Weights of a small GPT-style language model, trained from scratch on English Wikipedia.
Size: width 448, MLP 1792 squared ReLU.
Training: a variant of Muon for these matrices, 318M tokens, 9717 steps.
Each number is 200 + 40 x the weight over its row's rms, rounded and kept within 0 to 999. Layers, rows and columns count from 0. The size before them is the row's rms in percent of the matrix's.

# down: layer 11 MLP down (transposed), 1792x448, rms 0.113, rows 486-516, columns 336-447
# up: layer 11 MLP up, 1792x448, rms 0.222, rows 487-517, columns 336-447
down486,099,123,228,191,180,225,156,157,140,167,267,147,179,174,198,261,181,209,187,210,162,157,211,153,197,149,214,182,222,111,204,159,175,143,224,236,266,250,263,214,147,93,270,175,253,305,222,167,258,165,208,176,263,200,186,204,167,191,191,166,191,231,215,182,181,167,239,182,238,245,255,171,226,261,185,223,135,215,105,204,222,182,138,223,262,90,195,148,295,222,213,247,212,135,163,195,140,200,66,232,184,228,250,203,261,202,184,247,195,211,206,185,212
up487,110,214,197,240,174,228,172,190,185,262,201,167,145,208,254,177,224,163,166,162,220,164,218,200,199,249,173,192,237,239,176,151,241,218,218,265,257,186,207,198,165,195,291,137,194,231,116,202,229,190,141,201,273,178,222,224,228,156,141,274,124,208,200,256,195,156,190,244,210,165,218,116,168,154,196,208,254,251,217,231,187,238,177,158,210,199,184,160,198,203,192,161,201,189,161,200,273,238,137,247,160,163,184,229,215,185,198,191,215,153,202,193,128
down487,106,207,187,101,216,214,174,155,105,243,160,172,224,202,219,173,215,216,243,269,177,190,199,204,249,230,213,186,191,151,283,255,172,218,237,202,247,222,206,233,205,189,206,134,269,254,184,174,209,188,230,172,213,256,249,164,222,261,172,235,203,149,157,216,173,233,166,196,262,210,211,182,163,165,215,220,220,191,186,189,150,191,272,197,200,217,168,170,203,172,222,197,149,196,201,219,220,251,209,183,228,247,211,146,182,188,266,191,203,220,198,178,225
up488,105,172,198,195,261,187,228,159,207,187,157,225,149,184,198,183,215,224,170,205,194,190,208,235,198,108,180,217,213,235,219,217,174,191,201,215,233,200,194,193,195,224,223,115,162,166,137,257,267,235,230,198,266,183,276,222,167,182,265,199,202,134,221,303,197,125,192,185,264,201,244,184,234,201,191,228,233,233,205,277,211,108,180,236,243,199,127,168,156,212,174,161,176,187,177,244,146,244,151,156,217,193,297,206,247,197,229,187,159,127,213,243,227
down488,103,179,240,172,204,228,240,284,193,232,194,164,183,214,167,218,319,161,204,224,211,230,208,176,218,135,242,231,245,280,208,156,215,155,211,207,187,164,159,218,129,170,242,202,92,258,169,125,246,190,170,191,224,179,228,251,195,174,223,226,149,262,207,266,280,256,221,192,277,161,299,236,136,220,259,143,222,124,55,245,191,213,243,189,211,168,184,186,188,196,180,121,276,169,205,205,171,180,216,155,299,209,263,183,227,217,204,189,228,212,153,224,227
up489,096,250,230,187,124,119,201,99,249,177,163,148,160,174,232,141,184,194,212,153,224,179,197,249,203,265,214,238,210,123,217,254,235,192,183,294,184,192,204,199,204,218,167,235,204,160,185,219,198,228,188,261,284,179,262,211,181,198,183,135,166,135,135,199,182,251,189,232,200,257,161,151,222,212,222,219,172,169,166,136,173,235,165,202,241,190,229,116,93,274,172,202,240,213,222,206,293,165,155,184,235,184,244,189,179,228,166,197,192,163,170,244,150
down489,101,89,150,199,208,170,182,289,224,207,179,145,174,161,254,168,232,165,252,165,178,273,154,221,179,233,292,255,247,165,245,225,246,245,211,244,153,202,187,206,181,230,237,244,169,196,175,182,208,251,193,140,217,143,211,219,206,185,228,200,226,231,259,215,205,201,173,200,171,292,204,114,178,160,159,147,170,193,274,192,204,210,195,250,231,209,236,166,196,225,183,187,205,149,181,203,203,188,225,218,112,143,219,197,150,211,198,110,145,197,194,162,197
up490,097,235,241,196,234,217,144,215,246,157,227,192,214,248,203,237,216,207,302,191,163,211,194,203,201,287,184,160,147,212,132,165,224,226,243,165,237,218,204,274,260,184,235,245,188,157,206,275,248,155,293,141,111,187,194,207,239,183,219,223,214,211,249,123,238,201,180,167,307,206,188,212,270,248,153,275,242,236,144,245,287,213,211,245,210,181,166,171,193,234,177,211,166,173,183,207,274,149,229,225,144,225,160,190,199,186,137,175,170,176,184,151,179
down490,101,268,140,166,194,181,150,286,322,205,226,165,299,188,183,174,206,251,246,171,75,268,220,170,208,245,243,202,111,258,186,207,122,185,256,258,211,238,171,218,198,144,229,157,199,186,145,232,214,227,137,190,175,205,244,166,267,267,292,155,194,180,220,246,196,291,312,173,216,205,172,216,186,202,167,196,164,198,228,243,146,226,215,183,194,187,168,155,161,252,232,225,227,267,240,112,198,136,209,199,180,235,234,142,183,268,196,169,243,268,155,208,180
up491,099,200,155,201,215,166,181,203,277,215,163,262,215,197,177,230,279,133,194,121,229,141,186,210,128,136,192,270,206,174,169,191,247,103,302,165,230,213,201,194,93,167,196,219,187,198,206,180,161,207,198,222,183,242,262,213,197,224,179,131,184,226,200,213,160,226,213,183,245,229,239,169,191,199,189,268,267,284,208,191,159,250,244,191,215,134,150,173,156,236,235,188,215,219,105,188,135,185,181,270,225,254,139,215,183,210,154,156,164,137,212,212,235
down491,104,160,208,215,209,208,235,184,125,265,202,168,142,221,178,250,150,158,235,207,178,212,138,188,180,252,211,217,192,171,153,162,215,267,185,267,158,166,191,165,154,242,209,258,165,295,206,142,161,163,182,201,200,143,251,207,252,185,163,218,214,226,225,138,220,169,209,138,285,170,226,164,207,181,215,182,295,244,182,200,229,168,133,190,231,164,253,174,184,235,193,184,177,138,201,160,170,164,299,200,211,241,194,283,220,172,216,163,234,193,201,216,271
up492,090,225,243,150,169,227,172,179,207,190,186,261,203,229,209,200,185,144,191,256,104,142,156,233,226,128,207,130,160,273,186,250,205,274,229,183,193,175,181,214,102,249,200,177,226,209,218,157,205,158,141,192,203,239,179,136,207,242,200,138,216,140,175,185,182,193,198,205,152,230,219,251,201,239,147,164,205,240,154,271,198,232,240,206,177,175,155,212,248,191,245,224,223,220,211,205,222,182,192,217,240,195,212,238,188,252,224,235,160,206,274,225,166
down492,093,122,196,196,163,226,161,198,243,215,196,209,201,121,164,156,229,232,212,179,234,211,203,200,235,207,203,185,193,152,213,149,196,234,172,188,252,210,260,218,169,195,202,188,188,243,167,323,210,169,174,165,216,185,232,254,249,159,106,174,136,214,162,185,213,216,184,172,176,165,213,221,200,243,170,184,259,174,181,226,145,167,125,187,108,294,154,82,268,160,247,222,240,266,240,142,250,185,164,152,214,247,148,214,132,168,203,163,188,193,230,132,216
up493,094,190,222,260,182,269,273,223,192,217,219,199,152,169,229,226,144,225,212,138,263,201,91,188,221,129,207,189,235,175,225,217,214,177,187,178,133,139,283,187,203,237,239,199,130,194,168,211,252,243,155,224,220,198,190,264,135,195,201,190,222,187,164,127,258,149,277,235,217,186,181,310,169,139,152,231,207,247,142,265,194,219,225,212,195,289,260,199,212,205,197,212,129,142,185,116,197,247,186,202,239,168,218,275,129,212,231,232,179,191,240,268,230
down493,091,161,229,94,179,207,165,215,241,193,194,143,208,248,210,212,275,183,194,156,179,132,235,228,191,241,253,207,213,209,155,192,265,217,202,215,196,248,173,221,224,268,205,180,180,228,185,217,169,237,144,217,218,142,233,232,250,214,245,193,154,211,132,197,242,225,226,182,180,179,230,184,198,287,149,232,226,111,181,149,213,153,161,156,153,168,280,215,254,190,176,207,226,201,139,180,214,160,192,181,239,190,267,219,226,176,159,151,268,142,202,202,166
up494,090,241,215,181,208,215,181,114,201,207,211,144,247,155,245,210,237,273,256,187,195,197,172,243,245,193,218,177,187,219,156,233,154,225,183,207,105,204,257,220,180,198,215,167,196,233,242,260,253,256,247,159,159,216,114,197,223,202,190,203,161,165,191,222,106,162,190,182,176,174,186,229,204,234,204,269,124,211,115,197,205,191,252,239,186,170,135,180,163,151,230,173,203,209,238,177,219,214,199,242,192,221,207,183,216,185,187,190,144,194,184,304,212
down494,097,121,135,257,225,238,233,258,182,152,216,197,198,241,215,251,188,209,201,119,150,169,209,197,205,153,164,191,193,208,222,124,165,204,211,237,223,215,174,160,194,177,248,231,233,180,175,228,205,194,180,192,217,177,255,220,222,203,215,226,168,165,249,183,161,179,225,164,198,244,170,209,244,181,198,222,128,294,213,225,202,184,169,169,194,185,205,169,101,184,215,172,204,186,224,130,210,205,276,193,218,176,114,190,167,196,208,191,179,191,254,170,173
up495,111,196,174,212,224,236,306,224,179,237,185,187,97,166,263,177,201,238,120,213,244,221,170,239,235,167,145,169,247,231,187,247,136,176,195,278,180,80,230,201,197,292,154,232,256,212,211,219,197,197,215,192,163,213,196,193,176,217,245,164,215,212,181,226,174,160,215,211,191,230,238,252,240,182,186,150,243,162,199,172,137,170,131,142,198,237,201,194,191,239,143,119,158,259,181,193,198,215,243,204,249,238,213,189,294,151,196,190,189,158,157,248,175
down495,104,196,191,204,194,230,239,202,197,192,176,186,199,155,177,222,157,179,267,217,225,207,227,151,217,198,192,193,221,247,231,211,220,294,185,223,92,167,216,184,236,224,163,236,209,239,263,248,183,195,229,247,192,159,247,102,130,177,257,155,217,259,294,240,162,204,249,231,205,212,167,211,270,194,219,201,261,137,231,228,123,189,278,132,153,247,233,175,170,251,187,195,179,209,227,249,165,230,173,198,234,188,257,246,258,194,199,224,183,156,228,208,151
up496,090,299,190,192,209,257,259,205,201,272,270,202,245,197,215,219,179,149,200,204,193,171,193,182,182,244,227,202,138,214,184,211,204,197,206,206,196,141,226,178,204,287,214,170,208,176,200,208,234,189,189,207,189,207,221,212,198,235,191,187,183,139,286,111,222,240,209,203,274,180,269,282,226,234,166,251,216,243,187,262,246,163,236,208,142,309,171,174,321,185,204,238,193,146,156,192,236,208,228,155,202,201,258,156,220,162,269,192,149,169,198,282,186
down496,100,181,138,236,195,234,245,156,265,137,211,124,168,205,185,241,211,138,236,207,206,229,211,116,227,211,259,183,212,288,236,196,256,173,208,161,183,184,234,221,195,169,102,255,224,188,215,161,215,254,203,221,172,204,140,195,159,160,186,206,190,272,231,244,156,222,157,149,183,183,133,135,143,212,217,133,246,147,195,188,158,190,208,209,200,207,204,97,175,217,226,245,249,249,252,204,270,222,197,180,163,160,162,172,205,207,224,228,185,192,194,182,217
up497,100,211,183,201,196,227,249,172,196,195,167,194,112,218,175,181,201,189,141,200,143,233,185,212,121,133,179,215,203,201,218,218,206,197,227,215,263,197,241,296,240,218,203,227,269,192,120,201,231,152,233,230,232,144,271,211,212,199,210,175,238,206,207,117,156,250,196,191,189,247,268,176,144,259,163,176,235,215,208,218,234,234,210,254,183,188,180,187,200,180,248,181,222,206,200,173,191,160,177,159,193,172,194,223,283,228,180,151,216,185,202,326,158
down497,100,204,257,298,259,200,153,175,290,208,208,211,219,181,118,157,210,196,174,157,165,163,213,252,196,240,216,147,190,179,196,192,245,206,235,235,204,164,233,337,256,202,219,197,123,159,154,209,168,201,163,182,219,161,223,132,190,166,222,187,210,173,136,182,244,172,171,178,164,159,115,185,230,251,170,240,182,166,243,240,129,189,159,183,245,183,156,219,195,189,166,229,249,218,186,188,199,130,202,179,233,197,198,148,213,130,259,218,251,212,132,206,185
up498,099,185,251,122,173,149,243,181,183,238,186,188,165,320,230,144,227,183,177,171,206,235,214,188,250,234,187,189,178,174,195,239,185,223,125,214,147,247,187,171,218,216,153,186,252,176,217,281,220,149,180,162,238,230,194,257,204,200,186,183,234,214,188,247,201,233,233,197,209,140,234,232,214,213,210,271,264,215,195,209,146,203,208,183,137,241,170,182,193,222,250,168,180,158,170,257,186,249,218,207,224,210,301,219,247,176,230,175,254,163,76,201,259
down498,106,214,145,201,246,208,233,172,247,134,172,142,228,247,155,247,141,92,240,216,290,181,156,152,147,190,198,192,159,242,114,223,275,146,242,199,200,289,194,196,235,142,232,198,236,141,220,243,173,216,177,179,212,175,182,124,194,185,273,190,213,217,215,172,206,198,238,117,242,151,261,213,225,207,232,273,240,206,162,175,203,153,235,221,234,154,185,157,239,130,145,171,246,217,130,211,152,238,228,219,171,234,178,221,207,113,157,212,226,255,235,167,178
up499,093,229,209,213,232,270,138,169,147,212,175,250,223,212,201,230,180,210,171,161,188,205,199,237,270,123,189,185,229,198,189,155,183,216,218,241,266,156,283,209,266,181,166,233,212,233,184,227,241,220,210,176,188,240,240,201,203,164,191,205,195,205,136,192,232,209,180,159,267,152,252,207,234,239,213,196,169,163,173,194,178,187,94,212,164,188,206,244,224,184,204,220,163,160,162,175,171,182,193,217,201,262,165,196,247,163,186,239,173,191,141,169,194
down499,095,243,123,178,155,123,241,240,183,112,163,225,174,250,177,142,208,150,295,176,215,140,204,200,229,218,255,213,243,177,241,211,201,202,147,203,170,174,192,185,139,196,222,222,213,222,161,115,247,231,194,208,285,217,232,176,216,284,143,186,158,234,200,232,272,138,209,272,252,182,208,182,261,144,242,209,202,226,197,186,215,244,203,246,201,203,164,214,196,197,145,196,262,218,231,209,156,148,219,186,185,205,147,192,199,238,150,201,182,182,215,216,172
up500,092,204,148,213,228,175,166,113,190,249,113,264,246,177,254,194,210,245,219,210,216,179,191,274,201,190,174,133,232,178,196,241,183,223,180,204,229,234,197,249,199,185,279,226,177,229,163,160,181,226,133,202,197,228,192,188,186,219,145,161,204,246,275,231,215,160,205,243,165,146,191,223,194,224,223,167,216,154,209,217,241,202,195,194,262,179,159,190,224,190,205,250,177,202,229,229,271,208,162,181,219,231,187,197,215,178,180,135,203,268,147,170,238
down500,099,247,210,151,222,227,202,252,130,194,216,134,260,204,113,145,225,216,221,196,183,278,159,210,154,186,253,245,145,163,227,155,293,190,160,206,222,184,243,233,206,180,179,153,141,175,273,180,118,270,107,163,264,196,196,193,245,170,196,241,200,180,250,204,231,229,218,251,227,201,260,210,229,259,207,204,222,190,230,167,170,259,215,163,276,177,167,184,216,183,186,170,224,182,218,184,269,198,233,177,202,233,144,246,184,268,231,168,281,91,203,169,262
up501,104,205,209,284,216,213,264,211,197,174,198,209,231,196,228,243,231,235,205,165,244,194,239,177,193,161,172,169,207,211,218,183,198,120,178,153,150,130,263,209,252,177,244,172,267,243,213,214,219,155,187,219,171,200,192,207,166,241,154,158,239,174,191,255,257,253,231,166,222,275,184,254,164,231,232,124,205,191,236,114,223,222,128,203,187,179,134,241,264,112,117,126,206,192,153,215,249,131,191,200,191,146,192,195,216,178,218,146,145,227,129,210,220
down501,105,139,228,178,190,173,159,253,186,197,199,200,241,245,197,205,171,243,134,220,199,213,282,248,247,162,239,224,185,185,150,208,172,230,131,164,123,237,223,214,172,200,238,177,207,215,284,148,168,185,190,229,269,153,224,167,175,220,180,119,161,206,258,186,126,246,171,222,241,202,166,249,130,178,247,140,189,235,294,227,191,227,201,271,204,183,197,248,238,154,155,241,181,151,185,200,220,110,200,225,196,197,278,256,186,225,219,173,208,185,156,191,203
up502,090,293,193,177,176,212,201,206,223,237,191,221,216,233,164,154,279,153,264,207,158,134,245,171,178,250,185,167,213,213,201,146,242,176,237,184,201,170,238,235,246,171,156,220,220,196,159,161,242,245,206,194,126,168,183,247,159,197,196,226,151,249,155,152,221,201,110,228,205,258,147,195,138,219,142,210,216,233,179,204,139,119,220,199,238,234,170,252,143,221,184,173,244,190,235,161,208,242,122,201,194,161,248,214,191,166,164,201,262,225,274,145,192
down502,096,226,173,158,188,205,209,193,112,225,202,133,109,190,214,192,144,193,183,192,201,180,132,183,169,196,114,115,168,232,196,234,183,223,216,204,221,159,158,89,189,174,175,229,240,311,231,152,225,177,182,305,166,138,211,198,147,188,289,170,235,275,160,214,176,190,179,141,156,206,165,211,240,236,125,160,227,134,217,185,143,228,202,143,164,159,238,181,239,207,246,226,177,232,165,193,177,228,193,197,182,155,206,199,186,171,202,221,240,234,190,209,140
up503,100,167,241,207,210,249,179,158,224,218,188,197,163,209,195,246,203,171,241,203,213,237,159,201,230,168,181,280,230,207,268,176,275,207,187,180,167,144,192,195,153,241,203,195,194,143,173,237,223,163,229,241,182,135,170,234,158,159,221,202,197,215,186,198,219,150,249,187,229,182,114,172,269,163,194,231,115,234,196,284,170,157,283,213,171,183,188,199,186,192,196,129,169,181,150,257,194,168,168,202,198,232,286,212,250,264,205,221,214,175,258,224,149
down503,103,205,223,180,149,154,248,274,212,191,201,222,212,137,220,232,120,193,221,123,186,269,199,209,200,189,212,180,210,178,194,231,128,227,231,208,178,215,208,247,148,152,287,163,182,202,304,190,229,157,323,216,230,187,223,167,260,280,193,277,159,203,170,105,175,227,188,236,193,206,224,240,133,236,265,189,221,192,152,202,130,148,292,239,204,178,222,217,173,127,211,214,214,187,285,187,212,280,128,228,153,174,263,236,253,173,152,231,208,121,187,243,241
up504,107,135,143,182,169,215,281,196,265,271,147,193,196,162,182,184,218,209,150,261,168,208,203,276,216,111,170,201,216,240,224,162,199,188,160,180,259,213,227,197,239,188,265,164,232,163,151,160,189,242,157,169,137,211,243,232,137,236,242,234,265,216,216,186,131,217,261,163,226,310,183,151,194,182,122,206,183,197,170,213,186,257,266,165,212,203,180,180,198,225,119,253,150,144,252,190,277,206,212,274,140,207,170,163,176,203,206,227,199,173,193,214,200
down504,103,212,204,267,180,187,122,237,181,204,133,149,189,245,158,189,270,218,280,172,209,260,129,178,128,204,234,244,162,284,165,147,204,220,154,196,228,217,200,177,185,260,229,202,183,275,212,211,168,171,244,146,176,204,149,242,272,270,255,211,189,176,247,274,250,254,230,231,273,220,200,191,153,161,189,184,160,209,199,210,127,246,225,169,194,257,238,124,189,144,103,235,170,305,168,185,220,189,161,117,198,216,226,185,228,247,253,184,183,138,233,267,230
up505,102,162,209,188,229,122,253,197,222,238,211,201,145,254,233,178,211,160,170,139,184,169,308,206,182,172,194,272,122,243,160,237,196,241,192,211,158,312,180,248,257,220,196,186,145,187,184,237,205,232,180,279,225,210,161,206,255,198,192,242,307,173,204,150,144,260,175,138,222,240,153,170,236,189,157,197,150,189,260,174,194,229,146,168,238,168,193,176,194,242,181,175,241,228,232,151,228,201,227,164,232,286,263,221,129,194,170,105,185,123,179,267,259
down505,104,182,187,168,169,201,282,249,181,229,241,221,202,187,124,196,166,230,173,212,226,184,236,150,240,219,219,211,137,195,212,196,212,207,139,235,168,237,135,235,226,191,205,212,249,157,213,214,150,264,246,216,270,223,193,266,159,225,230,178,186,214,185,201,163,194,193,156,195,190,154,198,204,254,199,305,138,167,244,230,231,187,153,132,250,197,234,227,200,249,203,189,165,239,232,152,199,213,229,224,181,185,154,223,133,262,163,185,302,253,194,254,278
up506,083,240,294,211,199,148,190,220,208,199,199,217,258,276,259,183,223,184,179,220,157,258,133,174,185,202,127,223,118,253,227,221,183,166,236,218,310,213,235,241,214,192,222,170,264,221,179,129,146,254,265,203,231,161,173,216,181,228,175,190,201,236,256,224,156,148,237,193,218,227,159,177,208,275,252,198,166,218,213,167,239,209,220,249,222,162,209,193,224,203,242,191,154,201,147,169,168,146,232,238,170,221,224,167,259,219,252,176,174,227,212,184,244
down506,090,184,203,249,223,157,191,252,204,215,246,127,154,178,247,150,157,239,149,113,163,197,219,207,186,224,150,193,213,243,181,155,204,186,202,217,132,165,127,130,226,254,195,224,165,250,257,209,133,227,132,179,213,137,257,172,250,187,184,163,198,211,163,213,192,142,185,113,162,218,218,253,155,200,174,151,181,124,188,244,307,229,266,211,157,184,123,237,180,189,193,158,270,194,153,199,183,254,194,150,222,184,234,99,237,128,158,202,177,227,183,205,185
up507,098,236,181,193,233,305,189,211,202,132,284,215,219,278,239,233,217,147,121,200,235,236,245,213,185,219,196,116,284,210,149,272,248,225,229,125,170,194,223,205,181,273,206,190,271,178,291,157,148,210,114,166,184,271,192,256,209,247,216,213,152,172,248,241,146,142,234,196,177,223,162,143,204,255,154,216,187,123,230,164,225,188,211,201,169,199,201,223,187,197,74,202,278,233,235,201,202,185,252,188,195,215,223,258,163,154,250,175,177,199,174,206,208
down507,100,225,169,163,225,161,188,193,187,193,298,104,224,174,131,212,199,309,197,150,242,261,218,187,224,146,212,181,163,111,208,280,219,250,192,89,213,215,214,217,123,222,202,124,182,221,217,274,218,247,205,243,242,254,165,174,231,198,225,190,203,125,173,241,119,199,259,140,239,266,254,234,198,172,186,206,222,171,212,211,235,213,236,260,260,245,190,246,283,227,220,197,157,198,140,193,237,127,256,247,151,195,270,252,167,135,245,254,165,235,183,188,194
up508,087,150,213,184,181,197,168,130,176,251,124,151,233,245,267,196,154,168,202,235,223,279,192,148,185,119,196,156,299,138,118,194,251,233,223,248,146,173,228,240,204,158,224,151,196,244,177,146,245,169,176,218,242,182,189,270,296,181,143,218,212,142,223,249,204,224,117,195,205,153,235,249,184,194,114,200,139,217,228,208,229,184,139,193,199,225,172,133,279,249,226,191,140,134,165,298,167,137,179,132,172,212,205,257,232,188,239,165,176,159,196,178,159
down508,097,280,214,223,149,271,132,258,204,178,194,146,112,184,196,282,141,186,188,146,219,147,165,185,236,225,240,213,183,175,230,184,194,187,220,210,210,212,205,222,169,246,229,242,163,186,196,260,228,219,153,111,268,173,226,234,72,191,197,176,209,149,235,143,213,100,166,209,194,130,136,250,161,103,230,151,190,146,216,161,190,183,163,215,275,165,209,213,195,202,205,200,191,154,129,186,245,251,247,167,227,220,186,212,224,212,120,183,275,153,279,179,245
up509,104,255,161,192,238,203,172,219,268,200,223,159,129,190,164,170,272,191,280,158,164,202,217,203,195,253,206,243,159,168,125,189,225,227,259,221,235,312,219,225,160,242,97,249,214,161,246,163,314,159,217,203,206,160,205,225,237,227,201,205,266,140,250,173,192,146,191,183,160,174,210,278,204,241,233,235,165,174,196,239,248,207,168,213,211,186,137,199,214,282,156,228,176,234,215,217,239,123,225,223,197,137,223,148,205,228,167,195,172,189,244,197,162
down509,102,147,124,132,214,132,218,206,204,223,185,181,186,140,202,214,192,165,236,231,222,207,206,213,232,242,192,296,175,218,156,201,239,205,211,159,158,147,220,255,202,179,224,199,218,195,225,156,184,201,226,172,234,175,272,211,201,204,184,197,222,208,224,169,207,196,198,240,225,277,236,168,183,251,193,198,173,204,189,168,113,230,177,273,181,225,229,185,159,217,194,205,166,104,187,136,236,228,223,164,183,211,160,216,243,241,228,114,197,258,241,137,181
up510,101,192,206,248,261,177,184,250,217,254,188,175,203,219,221,226,163,222,182,157,234,151,203,230,187,211,201,296,202,167,227,164,121,210,193,86,229,285,236,213,220,216,166,136,215,178,225,167,193,229,120,190,255,235,127,215,140,250,210,219,138,114,184,191,261,173,155,159,198,182,199,161,200,166,261,233,121,135,254,196,179,204,232,152,283,161,207,257,200,238,210,144,269,223,167,156,201,128,249,167,141,258,243,124,206,305,174,300,156,211,154,204,238
down510,096,183,168,208,162,248,192,234,164,273,163,214,108,169,188,265,173,163,204,204,290,197,259,251,233,222,225,243,209,160,227,195,216,227,211,215,176,214,185,222,221,232,248,161,204,172,203,185,260,147,183,170,223,161,239,204,225,181,142,207,63,233,191,143,235,101,188,149,223,136,156,178,159,189,241,173,244,105,221,216,154,112,195,163,239,155,226,217,187,111,149,209,224,240,216,185,215,140,233,214,188,209,188,208,225,249,211,194,224,203,152,197,276
up511,096,152,186,160,183,220,233,225,187,191,213,260,191,170,208,232,184,234,177,202,183,199,176,177,282,150,266,196,154,259,195,230,253,114,171,112,215,175,262,222,156,223,171,156,216,133,183,209,107,150,168,224,164,209,191,161,212,156,126,209,146,239,202,248,208,289,203,143,160,158,267,124,201,215,198,138,176,205,298,251,193,255,202,106,247,165,224,206,186,105,208,166,207,245,193,247,203,154,162,184,177,208,232,130,185,229,193,142,153,160,188,183,193
down511,101,183,211,190,224,195,210,253,208,209,133,205,106,190,235,143,171,217,257,194,204,175,188,179,311,239,185,219,217,196,162,213,244,212,284,144,148,178,144,174,226,167,294,203,230,191,201,263,183,226,187,201,163,269,181,181,207,252,217,154,231,285,164,151,167,170,219,201,179,196,217,135,184,226,233,245,218,122,171,168,247,126,192,257,178,218,213,197,170,192,196,124,218,164,219,152,170,209,202,217,215,174,101,166,258,214,236,185,179,240,213,240,193
up512,092,151,174,167,144,166,174,239,152,150,215,201,152,171,217,198,146,147,115,260,226,220,228,232,211,239,149,190,288,137,135,210,177,266,234,283,166,198,214,230,195,235,248,215,260,145,220,251,206,179,224,263,226,188,198,202,107,221,225,164,160,189,236,242,228,144,219,226,169,140,176,185,225,167,157,201,180,160,187,202,194,204,141,239,283,139,265,174,198,226,164,213,202,232,119,205,241,204,179,194,218,260,155,182,124,169,183,250,207,170,198,199,217
down512,099,229,265,183,277,190,202,220,228,201,197,209,212,208,213,171,191,203,213,216,263,176,234,202,199,225,232,148,217,219,202,186,190,113,242,189,244,210,260,151,220,168,161,262,134,235,169,139,260,160,239,195,223,236,150,203,161,233,215,224,213,194,200,232,188,193,179,204,262,185,237,220,220,180,186,245,244,193,171,230,192,196,124,152,220,218,208,273,239,271,163,171,161,98,138,158,191,255,185,196,214,239,210,301,220,176,220,129,216,156,169,150,250
up513,100,177,196,252,145,183,256,223,220,176,193,228,156,274,221,163,168,165,170,162,198,258,184,226,202,230,163,229,308,196,241,153,155,134,246,189,207,222,143,223,186,221,160,197,194,192,261,214,204,153,250,266,177,235,271,188,185,110,167,220,200,290,232,255,205,228,239,231,227,231,177,149,185,262,131,237,186,182,318,200,140,222,270,231,162,150,208,196,240,251,193,139,228,148,146,172,143,233,229,178,168,173,218,149,230,166,170,169,167,213,251,173,118
down513,101,179,133,186,175,191,187,276,135,204,259,145,192,267,203,171,248,176,241,174,174,219,254,169,212,240,207,159,226,279,165,198,135,213,186,262,215,200,240,231,183,183,208,198,247,208,153,218,197,230,147,221,226,239,190,198,164,202,113,209,140,165,228,199,210,165,197,196,182,194,209,205,183,274,284,264,216,236,188,202,197,192,215,221,167,247,212,172,213,217,191,195,218,157,266,206,283,202,158,250,226,203,164,221,180,158,226,142,202,222,170,229,162
up514,097,202,169,204,236,156,243,294,228,271,149,189,158,231,166,225,269,148,234,255,135,195,154,170,148,191,186,191,297,300,157,202,181,161,200,252,202,207,146,194,187,217,153,184,206,189,266,190,196,153,203,238,196,222,142,201,179,134,167,171,171,195,200,205,219,119,248,197,230,212,281,128,235,217,190,154,215,228,194,188,176,168,107,152,206,192,211,245,171,232,168,180,182,250,200,240,188,260,153,232,138,218,326,234,213,199,192,157,159,200,182,191,227
down514,100,157,182,173,170,189,200,272,163,173,238,278,269,88,181,205,216,232,192,199,232,203,276,201,221,158,164,135,260,212,192,249,212,213,210,162,170,172,131,239,167,184,157,222,155,177,229,187,197,170,276,240,195,252,235,185,188,208,205,225,219,234,161,192,223,107,132,250,216,166,176,164,208,218,222,174,289,168,210,162,201,209,166,148,225,237,192,208,191,198,204,257,172,267,243,239,147,217,180,192,254,282,244,205,221,243,206,168,219,201,87,210,264
up515,108,210,277,231,187,214,238,180,261,173,213,171,152,243,209,171,178,217,217,199,218,200,243,116,176,183,202,241,113,154,196,215,233,202,183,163,160,125,146,204,170,163,190,201,216,253,190,167,129,260,233,167,170,224,198,168,223,177,151,151,218,272,185,194,219,208,163,243,191,188,225,203,164,192,268,190,207,149,155,194,219,165,192,154,224,165,217,202,254,193,172,172,252,211,230,156,175,228,237,206,225,197,184,199,130,162,290,301,196,156,245,152,82
down515,104,196,161,205,116,215,189,202,175,165,124,229,190,188,261,187,181,238,250,266,172,213,181,178,162,215,230,162,258,145,226,229,250,167,233,178,115,194,194,229,156,170,159,138,252,179,189,145,248,214,180,174,198,232,194,221,213,216,205,242,148,183,234,148,252,188,187,217,165,268,136,231,212,222,253,189,167,205,137,197,215,188,236,258,175,192,176,257,190,258,263,139,201,194,73,170,198,241,278,173,273,173,192,172,261,231,175,145,151,163,174,181,198
up516,097,236,191,249,219,145,174,272,228,150,112,247,197,258,197,181,194,213,213,196,232,179,174,191,231,246,167,178,176,231,205,185,187,224,167,175,216,238,196,195,181,235,171,201,167,142,215,246,200,243,211,188,196,245,153,191,245,195,244,244,195,177,152,273,191,198,166,135,193,181,219,194,186,181,229,194,146,199,194,166,226,217,234,221,203,210,262,136,174,243,189,185,105,280,236,197,152,196,215,184,172,205,256,191,209,156,291,156,217,240,152,162,240
down516,096,132,225,180,222,176,109,163,232,260,150,160,259,267,194,174,187,289,222,266,203,230,190,213,175,149,133,220,215,158,171,202,123,226,181,307,180,264,220,207,174,234,211,213,159,183,215,206,215,173,171,291,245,236,188,151,259,149,196,154,166,264,224,276,116,209,275,154,215,222,183,184,190,254,214,236,209,164,186,168,225,188,93,193,237,220,144,232,229,190,117,172,124,178,205,228,196,205,228,205,223,174,152,144,232,221,139,206,163,140,218,199,162
up517,105,186,221,225,205,234,177,138,268,250,237,284,197,258,208,238,227,263,231,176,192,247,135,172,184,141,193,208,323,162,188,262,205,167,210,132,236,191,121,214,222,215,156,213,185,174,119,256,192,225,202,196,271,188,240,264,196,229,290,171,190,153,146,153,211,207,269,231,152,164,193,251,145,246,203,156,149,190,255,175,187,214,213,183,194,141,145,202,187,160,199,267,193,187,216,157,159,145,250,211,164,214,178,161,164,191,129,257,194,196,214,118,251